Weights of a small GPT-style language model, trained from scratch on English Wikipedia.
Size: 15 layers, width 96, 3 heads of 32, MLP 384 tanh GELU, 1.83M parameters.
Training: a variant of Adam for these matrices, 128M tokens, 3916 steps.
Each number is 500 + 50 x the weight over its row's rms, rounded and kept within 0 to 999. Layers, rows and columns count from 0. Numbers have three digits each. The size before them is the row's rms in percent of the matrix's.

# layer 2 MLP up, 384x96, rms 0.121, rows 364-383, columns 0-95
108:491549511531487522421509569439491567495480578507475505517484489531486520549522484449558482543573492542598504443530427504498452401449490401437506508490554417534426442515509580448520501506473477551458449467645448421580434588535414530563538571475557573507470488424441443490569499539452525531
106:520404500554613463481496546530473517531525571533436506483373539449511501431442492451481456413479478500477493520462435566536563471469475522524450555573451568584514482517437504530507557502559513446485557444524475493430593538385522525570528553509441611475595513532401513430479501548512471437
098:465321548473583413443500516380494522531470496559431524436568476502512510486437489500539465537480497562452513583567542471573544480512602576524535484550541456514529507483497439517455592528484442456554469560572512455579512447531461545392520526497472516459593495538442511470458491442540527471
113:520561451463484585549514562414500546593474565458488452580401446507408500473476501517413433525567463557477543557420479440519401580588524473476456481432578494545592443493419551450566473559487474422580541527482511466469543539520512527518467557462479531510498530476420487441468436477469504538
095:464437442464515490545500590447472551531622501577512544511518576599440465579525462457486527431509486458512479374521439505534468481476535458511482566492589485583523592616487541461457485398500472419435472472530410512564542566484516485554505542483501476456431465538492548592482447461512462530
080:416532449454529543514426511485471532612401426539489456507485462441497537459427455543442529514555507495394529553525558465485422487457445513518555443411527475540444458392457556512575489490453570425596489419582521548440546502534489528525454530579531553533478516584481523443502428478466447537
118:612500580468352446538511539578528471487557509515563462529435462421507457549462490537468469554535462478497473508494467536539519453515546464501534506501562530519471461438609496497455507499461422569494423401517519533516508512438467527460611565501482548549527637442415442489479469528465469614
097:562583618520525521533570472525497521490468501544487435516486446453391432541555523519440485467475495589555385485573490548498512469553411478452450463494516522481566460531490480631571465543503438518470483566528496503399581474473487520495493494572584426399526558489435492507443494533408486455
109:475526553507462446453505489479537460521618575503412585532484441472523444446476405491475479486414564469530494516400490551512373518594528510477534497540576516427598507467601558483575505478563514554485500492492594484502478537397501509507470504573449481457563578536441506551417507479493447461
099:484513495594410461509457532410576549422534440473434536520488429495573487548499458549507483578469416509550469486324549549476496509481619443438451433482400456545549501473523505507588488460497451519554496424538532509460482492550501549469501557520496579510562484538522479420499523500588485557
090:554498465471558454484506509412535614518568519533463537525435432485433457521413447505576422569449596408481507532404478497578503399557436575510495519587535481506454583463540499479555433572492399506381442499553493428511541486514468505519501509480490525468573502514446533488448499465499449534
097:569460504481506565570514530511448398482511495569543391491421423442481427455541626479526399577543557490516509473528445529553472497508467495488498483468522504536547469615534483491419577492465437491544470511473507501490585533415542454386520576510553482447576513461483493602535490407492520470
104:465480374517466503441463550491471525535589564534468416477529539552406495460561436544478550552485489543455464424482563456530425563485576439555442508548561550491416456609519474466525499520486459448509399497501493522568440444511501484503484539612586458542515462457459516493531481427460444609
112:536460504446617343536510454535500456460433525586391563479472489494507473462500527546493525495456501447563455498548474512516450518502439506576469529479479574497547429523492437456634507554460536457491494465375453481503547481367457540549513539536496486585480539419523512502471483603488466510
111:496433591424532488497450562529518471535456604513413464548471453485396455457518518558525472435524559538491445516459422494592471477522521488435484500546466497576501448531505362429615552524425531499466465534427470567521541496448526534538562526615568561498537452466456503435456515545537540517
109:384527583511537465461572488552450517491506508535447503388499571414493432488483454503485457636486553458496522417490542568501507448573491457423518554582482580474418496535562510541464486429410410523481463481554528443476496481564520513432407530506543627464475479485501502480471502439524468458
096:608469481414542526460506459506417505555598472524469471450541488462484446477558457494582489469430507501558555484576494476509480474536409512561514497499472431517530554508558483400483556499534417554475389475590532399508596528603482532483531550455539579381554451472457513566496496519513503451
095:535494483453516530561503563480456472605483514539446549465475473422437505501472499561496421617494442519537551544451456526522499476449578403470521479494531350496498499523450494533429446480502491451617468473523487440527531431465443526477476558508568525380562472578501515497401574479461563583
104:450478523522545509507626508526420530562429600523475416589475439460481451549473524458613528574483467505485481462504519479547466435461518442517559482558472564491517472534507440401494541539557394493418445548491463479570569415427524507439515542506480465479568590444571538446485483553535444539
082:568422574414457563513490463437388575367394427514454486483585547519450503492497486585532432423502532475438563563461475451498474498549491487528526510433414549450504534499494442474542561577493537469551568513432425484524441429485568500515543526512574528559459453523521540491467463424501516505
# layer 2 MLP down (transposed), 384x96, rms 0.0992, rows 364-383, columns 0-95
102:580467449460512579503491419493460509461527529480537436454556560620492403386457489456483488466561571514526516529365489467499532600505505464618424504525453579510507406453481455441452540522525509537542452590535486462483501541479418540440539458488512540455442495546526508490537528514509615495
119:474452537500586443350587464491489558478528503547482425603495563497579501508512547490400429358415533442486417441534514457527468538547541529495532485394536479544555519478599468507474432504546492529506558525494510459524503503509518563518546443576539461551533521480457483586446503545436487470
095:581496599548497585515508505442595474453541508542561460436490536496501564476471492483445600523528542379585450526525512512520540512515469517513565464473463453470470488489532496513384551440507493462475515444394584639423503507529483480492470467468542541574380494428528480490522581548511477421
119:512525437488470455471502509520529557616513570457471554564449511482629594520504522512509522507553540482541538402588441458514442513479433459543523485468448501484464453448555645538559469484406552554414401514496490409483447513522477510432457425469462513517569556424522515547545442505472530528
092:460496539527419489460467439482482499514485485475561513466464556523567468402369470477537517482540543611532484594578529525432476553473511472526483515524444535495477479593458469539372461504581497569486536584479513442382472552535493529578534570569448467571461450538443504558520403514447495496
082:497449501489573457469464585549594517437548544537486616558458508489526544534447573472515509545544473475441447455475426418573462479467497507604532495549537398474565405542542606518485519517437591480500419505473410493543477466520548494403553482502403471546467473518467509447558534552445499527
115:404467476544524503527571481646534560499500426470555428487467477549414485437494443454440411451546500527498497543476483471598475476478413581495540518550440558515512436469439528484478517464523500556474439490582451578558497513577617461535473448494496494583600519516402503459499506433525477544
104:508564484442541523441447456544550467514451575624492498479527501502440540579503582420535485451486511545533439500530386565450446494513465577491439549473473467436496597569458520568556429478498409585481453446461551559547518433514553577488562481362477442466483493529487489522518576498481482518
101:577577411480480578559529466511530490557427379521495488500489413455504512477470459501548525557574530494559375493501480370411583528481522492416534539535549466479457532580448448460544526472518482487519655484490523407503488483506521504520404500541507501536482422498538512460495464570466535554
100:518566460572443546434547509498450452571453604485403540473497611461380549446436431420552525442526557533541482387587470443514478485543518417516525509543615440514452506491459457533533468514552469482513496543588461478519470476426515505424532431506581500563532507484508511481504478443496570502
091:528515519506525592544483407599395622455514443376571469553458495515535517454444473485454531445473411499534472520520488578495565516458401534515471532563510516572404447506527519560492493560501516482511583513403437597509496472444527611472427524485468480500493524472539496484507551562474433510
101:471554525567420404540489519486453512436495410519531540523469503560509460548479587509558486616507474519533454519542512335543440447467573544491604509413506443544516531535404390499500435400512516463496497482483492468535475470575515542462446470489479526514533423568486515509506622537514494487
097:487544485423493491454489498502518491525475596399459550417488594503449442445556542482493594557580432531475534541555425419495487539445542536448552558550514477453470521507574504444523438455470471598458397484452541502490449560445549538506517539541468377526544453430547523453491521485600551563
111:568554387493453516480511519584462531403478572515611477425567556557503553479480398468501488536658441550528559546465421516438524489517508479472503533502459503461474572501417515484521495503489506526512517490429457510591488548496371529508578464464480448583564477507480493431476469450442487561
114:429424544495498463483512544526497584455511520426414566487506453595495419420471535486470561529492489488565509538435460539444465476490544509531558564503469504568560508458486444455558495416508527456470569482510472505491473429582517544598479401381513567422549369462509528520531544550443583528
105:528556498584494490542546476620401487583514508541502428485513522499481470571458487466404465467460473389539609442540624507522505542484508433483468545470435520478424475426522556457450475538547541513487503557513564549599431463568561514455462560455517540441474478465606511528494475510413468480
096:468487540425456517372474484480564544443549425502555437525506501537570467554459504440460464527463361480498549530456543586518506536538532488522502513454437586572536538417486522514470534407425557507473444603538513525425547485540473507502520520441528537462516405574491496452552509635439508469
088:423457562514428499491609453417434503441465403449504516487610557469556494434366596490496511505578539603533420538566514449538477572523497494587487467472495455499451471557489505512471462530550533494499616530459467546484544492563560489423509529490533532512485441548548507454498469514412449465
097:447506509499538457545480474511531516438449533418531523459407467530444483521516450513517546508581610414500528518586435459500535544552559562479472504461505357471499472481517525577456438564505534503528423534515571479491552516597458481512511444480482511367516435513440520587486538636479408498
083:467489518515592498518473524576482509496433515455397563569487449468526532529467506567502582509453503623518474516454498497450547489434544559485515513454537404491480448407573463410522526501482554509588631449486472544520448518483548519476403583473471430515517485507435497400566526484602511420